From a checkpoint of a small transformer trained on Wikipedia: MLP 1280 squared ReLU, 798M tokens.
Each number is 500 + 40 x the weight over its row's rms, rounded and kept within 0 to 999. Layers, rows and columns count from 0. Numbers have three digits each. The size before them is the row's rms in percent of the matrix's.

# layer 10 attention query, 256x256, rms 0.176, rows 252-255, columns 128-255
094:522528463524562439483471507518454479538498527473545484555516525563504526483453491506434483529519469469455529490508450564413514502485449544491453561458451556565427541539537519470495580521535449507480463555463545488479424447566529508437571489489509486425493505478466503541537473558550531486436472503577522489482503400517523557541484437517487537524553520509505439486586526481518532451510
100:455538555510479488490455468526507463466414441417486513495497409543500571525544456447569478508533475517478523552439560514474507490556461464503536514479562458524461469537505485512457473527532518419468481478522507458556520460492480501487504482501469500501440454448541539523470510488563554489480473484481480465485502452579483521533460525510534521500501493544456457498501521517539529512510
101:527490544517525478537420479505540511522530480458418454507469539498553500533575480526510508467434478486490502487468393569462573469518503433480517551528480552511555450515515464385507540505488560493540545535530513527449502503485505482426514522490503535519500485500485538479527428570414549484543551591434499478468514539563550576523574478551538506537528493589411508577513466469517423545494
095:501482488507457454570463504441383502515496543452380475504504592516450537503475584496531522467488502497501487480500492503516551471482488525487403537597549495476522493513474486504512497505484520498479371503430521479441519521506478438498454472459487426465576438473467454443511496562522542516458511513492501533475486518474426481519521425449522510551403446472571414517517535566523503542483
# layer 10 attention key, 256x256, rms 0.18, rows 252-255, columns 128-255
097:488518556438485516488440517432528541439459502449491438540476529489504503431472482508486533566582461503528502523525488438519446484414519405618454514528549493466588464532457439452584499503485526556470524419472487425473415469413477565525453498512550475517450557510481518467469588517509527516509499539451497551461582504493508521430445504456510515467512438548532475584411466515479483507576
100:547484492558480553497443477511549544432505483461528474526497491447457465480547478497433571501498489488488549489562566517408494518532500495446604523496512557522471472551520538541567442448583469505433502538502486489576465466531537566444508490553470496546459484491472489437526515516518488553528552489490500511509470446492508496471464416467429460527478576530575542499517554514527450529470
096:545498471516481542412495537508474386520512604536538519531497575393503523450530482490529508472537488544558475531450444491425512511586519534531572499502441545529508427521473488465563448452497541494538480511544524482484477457466543521572511500457475513479514456513497476481475527502468537540536476448497494515504542539466520573501510523513483511515453520465469515511549541540558461433487
099:493480508525413458488513469509462489491576469419488487535453571506535553579468510470508526475408534501517542582465474503502519508498398441491413546616427471424471542432463494453473542464493511460462574554507486440481565509571503543514502508516487491456492513553492465456557445538560497500460424433534439509508542441511498467489486431468525512555460467475474500558521463517511460482441
# layer 10 attention value, 256x256, rms 0.217, rows 224-245, columns 128-255
092:465547465528379551553526477498546568514500523483558453534470545518459540513524487509475494510481493473507366457552494534528491505476400480512468498502543498420492492565500546518474486474538527472500494552486583440471554452450487507465579513519538450564511539516539511501487532576481454544498482504599502496542554438452462504459529433563551478502481579486388459504518472483448520450494
091:510523546523499562543592477593574537449577521515538552516512411526436502479517537542484539554432572490531447492480475532537545547420488560513487474543508458456537496548441546544424494515444509514538538550543457551418455472462536486513544534530506479480480459546537498498515448529466495544513406425476525436490496566500487541488416517571509534494541437541515440540533496553537492503484
090:529492511485523494500513492509417495534546507461464543524491445461550469489520457546460526493491484465476448552454383471450506521498506527474541469458534460533480498491482483485479545503407440549496483482534530468526515486513530495459492496482481516465521488526469539514458507523488576521473474495542528527517546627521517471434499523504507513392494544491472508444468478502504444509469
093:473485484573493458572546420457479486485518525518503521442544515495480646535518521553556507492489488535501575537437498471463536518553467452535474541443508421455468568456509500545501524482471435586510545511501515497472474495484546416515523514555512441482540475456566461456513498471509476569441472532486467507567533494457439492530447507496456484540522536569481433435535542482443446536466
092:605544538578542613469456488418543494540555520537487475470449484576461461442480464453522487469441500493464504539485505478533464487542501474470441462493492505485451524529505469531516477464523504454452497481547468526581480571471479517480557533508492543539454452522486521525546535463483523525547446450462476486485484510523580477572470551452569492450522498510506465528509475411521496521530
093:527523472458514524542496552448544501512472480486468436531435537452536559504461538481572470538520582535464525449479452488585454525516438463477449528549469457473488453543461512518447458509530505586466539552447486515512485501481517521477527470513522462459503511507451418502519485434478534484587477568491577506528528501520470572502490573495481523469544464485521499580516506523508465499473
097:459538471522534547529508462493460534469469552451458455515541537505496486494524458434444502510416522494502451463573481516503547461481542495438487485467530421476557521479496466397471495461477388500491491509446568544531524538504458527460505502481506502520523468489601541478480497468495529488432504516429557459514457480514561418450488450496561505601470524498499558466548498515450499538506
099:539473494543480408476534577557575532518501437444519512457444518490474472449461505533496454504466445540536549585466510540445533537526501528440502510530474478464526532486491499493496492461521545505550423488495488474460491459527524487556567513477498446425479578522528504553495417466483478496483528561465505475509575568522479492424511457507517501509444470475501450527437591431507524404493
095:512478474466508533451498520488489405474528548459528411481469513469483554538508473513479532462492451514541504471516434487557466515491522505500541557538478516546521511461435478455573569530557480534544535557514568565551631530498503495492463500480530464423506544463450450517480508494395494482493498536443500528484520504422534515485588499478553518601541533455547479475557520511483448461474
092:528482511433511565450441484532504489512547471473548517459558506522484500503530511485405531520533459489456569418509506516499543576476476496497477536457486437444463473481462458536544528478535492491473561464501474428550506502486500511444471542511526452515433528491503537450558502501492414612489466486558541549519482457508439491470464461558489548563573469548432516545573509530513435459496
090:502498489429465507521511556473503482515503494573536494437544554469490535461494489498550462476549538494484447515506477537458423519460540441584523511526486485512510550536494551592486410511398462495498541512481458493463564503532445477492519472476447502432532514501500517481456420515547462464571520431492507553450472494525524537556490514502492471513435535434472489475511502430554511474478
091:485460474563586509505566463472520506444526517474587551477462531467441456480534497519573420501519550411424530544509490541469525497554541525561477518542480571469491535458542450456500446515456506463548515538471470398479529482455499463486543538451548479477526527580485452480585439512522525521418506509521519523537536537487462523555473426530531541466534535484507477457521524503478495447515
099:520449495524499475537508526473525514543524574447511470519503421465479557465498505492494532463552567494479527433441487533575524455496566500484514448490502581441545484502485443552516459483499545473499494449541471465438510505548452528471457405472487469417459458557493487515401487524464462498424464555469565493479420529434495479492525468554539525506528489484509563540426492516465502577438
087:542457471572541532532475511468429572486496545430486504508485451494540458523581483542543492603484488502488466497524505514464490461528456474547504564567397540531451523516516478485511499468485517503403561493419456537500465557504550459453503627513529474498528517466534512447462469548446488443470512463420553532496485579539503494478454600461449602531500540494488499529465600493487478515572
095:525510472509546592528516535445470564451491542573450543510560556556493465538540476527551470498508474531495499490464472505509539425534555405483436482458495501498474542423417597486545474528501527468461486542534443554477495528516489519529434457479465473542531533450503502473527537501428478460433590585418506487468547546557470502440494490523492516475469527548472461475481505543513504522452
093:553562425465434547524508478543473463474539491535495422474488498475426514496507512541537470508481472542502531487459475498470430548440486448501524535457456493519514546487571553465518570505463483501536521472555497543534547515542542544494425561443580540567514506452485458454471506518539507483508475534507511500508498427550502491483416443582570460591425553481482504452541520485483493485544
084:530473504405564512454596574512458502507514465500499400543518513541467499486440468443460565450528457462493534422515506474434506465480469391493465520469514482491485483573405435529503497492456513541524561457517494506506425446560552465524571508571489434492444465526512483526421482556497553499490537499529561522562512517478440491549478508463534442500554526540487554584445498517568517502492
089:487430455453560555416450498553550518508541549530531460487529539477481514449489509490496585518483522489449534551486523455478465553478525459488490443461512417448588556520443512526540496481483510518487546507463514508487482426570508483501449501525519452532516544502524479459486482519484431515509568437472584564438584498503554550501503480529581441522428474439425539554499580535472549488529
098:564487539445488502522522513504527522508530512574484509565555496523467442525455517418497466491492441429495511440504510517471484502441421495533438392495466514541490541480521483520503464477581561442483457527504528545571481446560450550440570433520494498448467456527564485552444510499560462519496581499522519465505495512463483477586494431455559482438494505487518516485463490439487503508533
096:507506557484503510503467515529503563456490525450468590479517445539517528520506448541526472599548559424528479417406444507452560517517540547518507469443455466552518478502490508547506495456455459531536513488478495446588484458462515513561531464440462504524522485486426463497488494464558494562438508523525528524470479440540522457513509554436516460461483495468518434495494505511584423468494
095:501472454487553557514556512475549529551495480539557460485514519540486444553510483508465478431464589512465587410474526495499437518464525462496511489517554446494563491503464534477548501506525509538497567560506543515467554491562529506474570486462502435442532487579515510504468422537540500518462565531434374421447507537554486524461502493459517525521522511491454576516511485489466505465506
089:490536582489481521502521516486417495491467487474546485510446529420450532492527525433480463488503464446468510486475534476538428519504503477538507415472449520431484503519487483553526545511541499462512512553499496452435460527423498509525515458597542545512465565551501549483521514511498454498495565456530508507547539507498558492533483445537548546502500496434475485642469525509538491480569
# layer 10 attention output (transposed), 256x256, rms 0.755, rows 224-244, columns 128-255
089:535548474481466481501479476464549471557544482516465499558520484538571428518458526605520486501502544548484492495489503506480514452522512427437575505575551483518555429457501490486457499458541510521501567419466494513535532498521518584434539551516474509476526479508533483465462512513448534461543450456469504398461533526515447465537527459522482456496498483509528431568521506482542539525516
091:467427455540446481515515483471476478540530462479492513534530518460494510510432504468525463484541472481465500500518525440442489459504507486526524451478520507464511523509508536505532478486508512470558453470522483481534540548517453566434511502482512522524469542495513478463543481528572476524588561497501473481491571552445489523562506424478427481582500460458413529554546538491485510539467
095:477502522446531491492560505496560472581503512526496479477481526522447494442482531454523494490514522444475560471533518494531486561507497563548524482511571489413488425478510568513473464510518488458534466564483494506487529546549482528505518481503492494454543495500542451454525459409545488518498417393467484563470526396548520393513532537511470455481453458437491472556448503466561456474452
093:502542546476493500539507575468502552492430483548505449563413536496532448508500547448544473497418541480529513512483495528573533487522465588478526454541477505527553492477500525457496526554551482490509488468492470483449542488543526578482509487467464485432508496592496429508589525509539429515591546493517469528450445547440465485551542500503557513506471438457528464505433502508520542489480
095:527559484467456523544494501446454471504455405575532500467508516533503470483492491511423484541514515527493538405516464524429448505483440514479495588547514457576463432522524556427514520495500538508527522575495512529511463500493527476578464507458583554503543490448443603535475517497487460489455525479487511552495491473434463530502480420528448434520475415551542502533533531503491440549540
093:491461553512506453535525512565505524536406530506465501522521584494460442527439538503468462496445423500510497472488395495451574440522479463514542503458500604514508485523589539528501460523570529452531474510504499550543433558431485561456527495496565464516544482476447535485513368551536506497543494468496495525515527547482554480502468490510515542473512466472484546504433497485531551545483
098:524498583515462516443521529547507530484527517488559539539561410540514582518490520463509486456501502522541527482512425539503509522530443501519451485549470541448533483454538487518429461475529609554479460438496495540543420498498474472532523481486521472550501451469443483542576454466515532448456594504480520547548495469447504527489598438508500506462496404483531473497400494526457505496394
102:476515452481447543467491460476507491499560539557545495509467482530528508445498516511486495507490504513506501525528565473569492528488518428587499505536550609562358472532466505465455517522551490500461462483533478581511503450525468545508474533515479416457515567520505418450500570507521472497427501503515528495512409500490518460517512462461519477484504469447555521504552484533487547537498
091:511428467456466524412567486524539526526508466528514558506552549442531482498507519496506477554451532515560461479476609492495533514552534493475531482565493480509480507551482424516515449503501585522455552491435462532531428528479557489478472526441511436582447432533459546563506510445492495457513457498559524500469439523486542409477545489496452554427456552486541517530493568543533424543543
086:482512539527520548449455605512503524522480453475455520477550431598540399551504541516571552452489445523475478510523552574458528569576506539535553513516508534441578529522452443459569491431472483456543520502533453444478523560461546430536500520467481507546488538516528498494501474549537532451588501585447513493471561558483517451499475500525494558528479457495547431519523437485466473469531
085:590507533544442440490575486512435503560465493351430526473501555496481523554519510503530489513467492505460481467491438500467508566520531509499475519524482521565501494505477534481491463501467511515512518510596458444433489508455488467512520471536562518562438450509499531467496509476436545506519424500464498553527464510466503421528467457475474471458493537521570499459547539500442559567527
093:476584438471482446478408481461536485506492446481476471520525556552466567547428519504541468508524517466519582560520513524498512473429510485501461560539507482542474534506449577496523542446482513447518471535499450512467482525514512500455487444446477463499460520480516531489517534553506468458561496439509534534455486442504566468572400513455489510424560484519470438455601539531470534458454
100:471536472501486538547513404573489503433555504461429499489586518496457525487467495582505435507505464479558507498549577444474474476515444492494531512488539504474528594454541495483480489464407468497542469474489525516552494542469484522453487471470534478584498508546542489498569414441491485513511514498557613580472494406462464463505529488465532533483499531546463506455474447445510499523456
087:428529506516454470534457529448496507511514485518541520540479521529532571496420504397475502519541465470605547488524516474507520538475484439494466466588490486497584516543471508474558472534545481473514527550508508458489519574491430474455481522559446472511552511602413482540515444499520493496535526465521479469486500509527583505467526435537506569494481430467468472478531519435423460454505
095:474515445487480436514497481542460476542522530463537433529548512519552492455554519385438476470506520491516487491536516548408460527497451490513486553505499465526443547508551535553474565521510560511508543550542485444493536501503504506479509472478482506610420504525503451523530484493530446529515460468471534501476498517472516571539452497485581550447482473557472464561406473525559449513536
090:490448499511470516480524510443555542505530498460485470501446515495525490485510566458477476511527478526450463595489510578524511533588471481567535530474522464551521375450564352478559494521533572507525520513523483520471387485499578469497479446460478532504518561523543485590451499539580500490495491556491502533528519483556522440474473519507496501475546480515575452497461502500510514532544
088:459479491536477548498448494487533521508493528373512511490460515536466478565444540494412547474486439531510521513477442495497503486501527509499518427490529476517498528463406517511481492514521486503488572489455507489498511501545588578423425534490465506500576558398536407399467544418451537459595502470473517476487436527480454529483496445437484507506460514438525468533449534482482463562443
085:556509472515419483555461507465508587551465541470524508529548513489533490580490462472511500519537483475494466496518480468401492459562451511492543438511396592440510497523447470464465478527493538503658541534511557468420403510441469513518452486473481596481568532548486521550496536499460488502528499524494505565500521554479497498484450439490477509470529472485571508557454491527492558513491
098:518497481510577543503534533459460570451557509513527506524524543504460514484499513593526475514527509455495495522509494551450509481493535511457447502559491487517544477494569506409454491512531416602512482505477587490511525545475526529501469492484516541528516536444493470479439489511425526498427564518566472503531596513512509457453511542423448539477493542467454487536617475459498540533469
099:507468458494434486481447529504484537554390452523515467516509396501485556470519523518508546495444526469509544563471511471527470475432472479547510443498573457556519592498509530389501513474512531475486488533527555526484524465510509409503471479458463502456467522582556479521486505482545488449526488475493447483513488481533501496512495543524507532473464528468474533536546505552440550529507
095:473470524482575526535473452443478486551582536397531574531528493534491514562445487524481516597536514507481484520560499575374477524448491511511504523483476477474520499481513501571442513483492423464592541542482497485520491505555453459477483532515501558594517461515533435537486516475511488460499447467576519583545436535434530503521573443447534469532464452464551461481508516473530446506517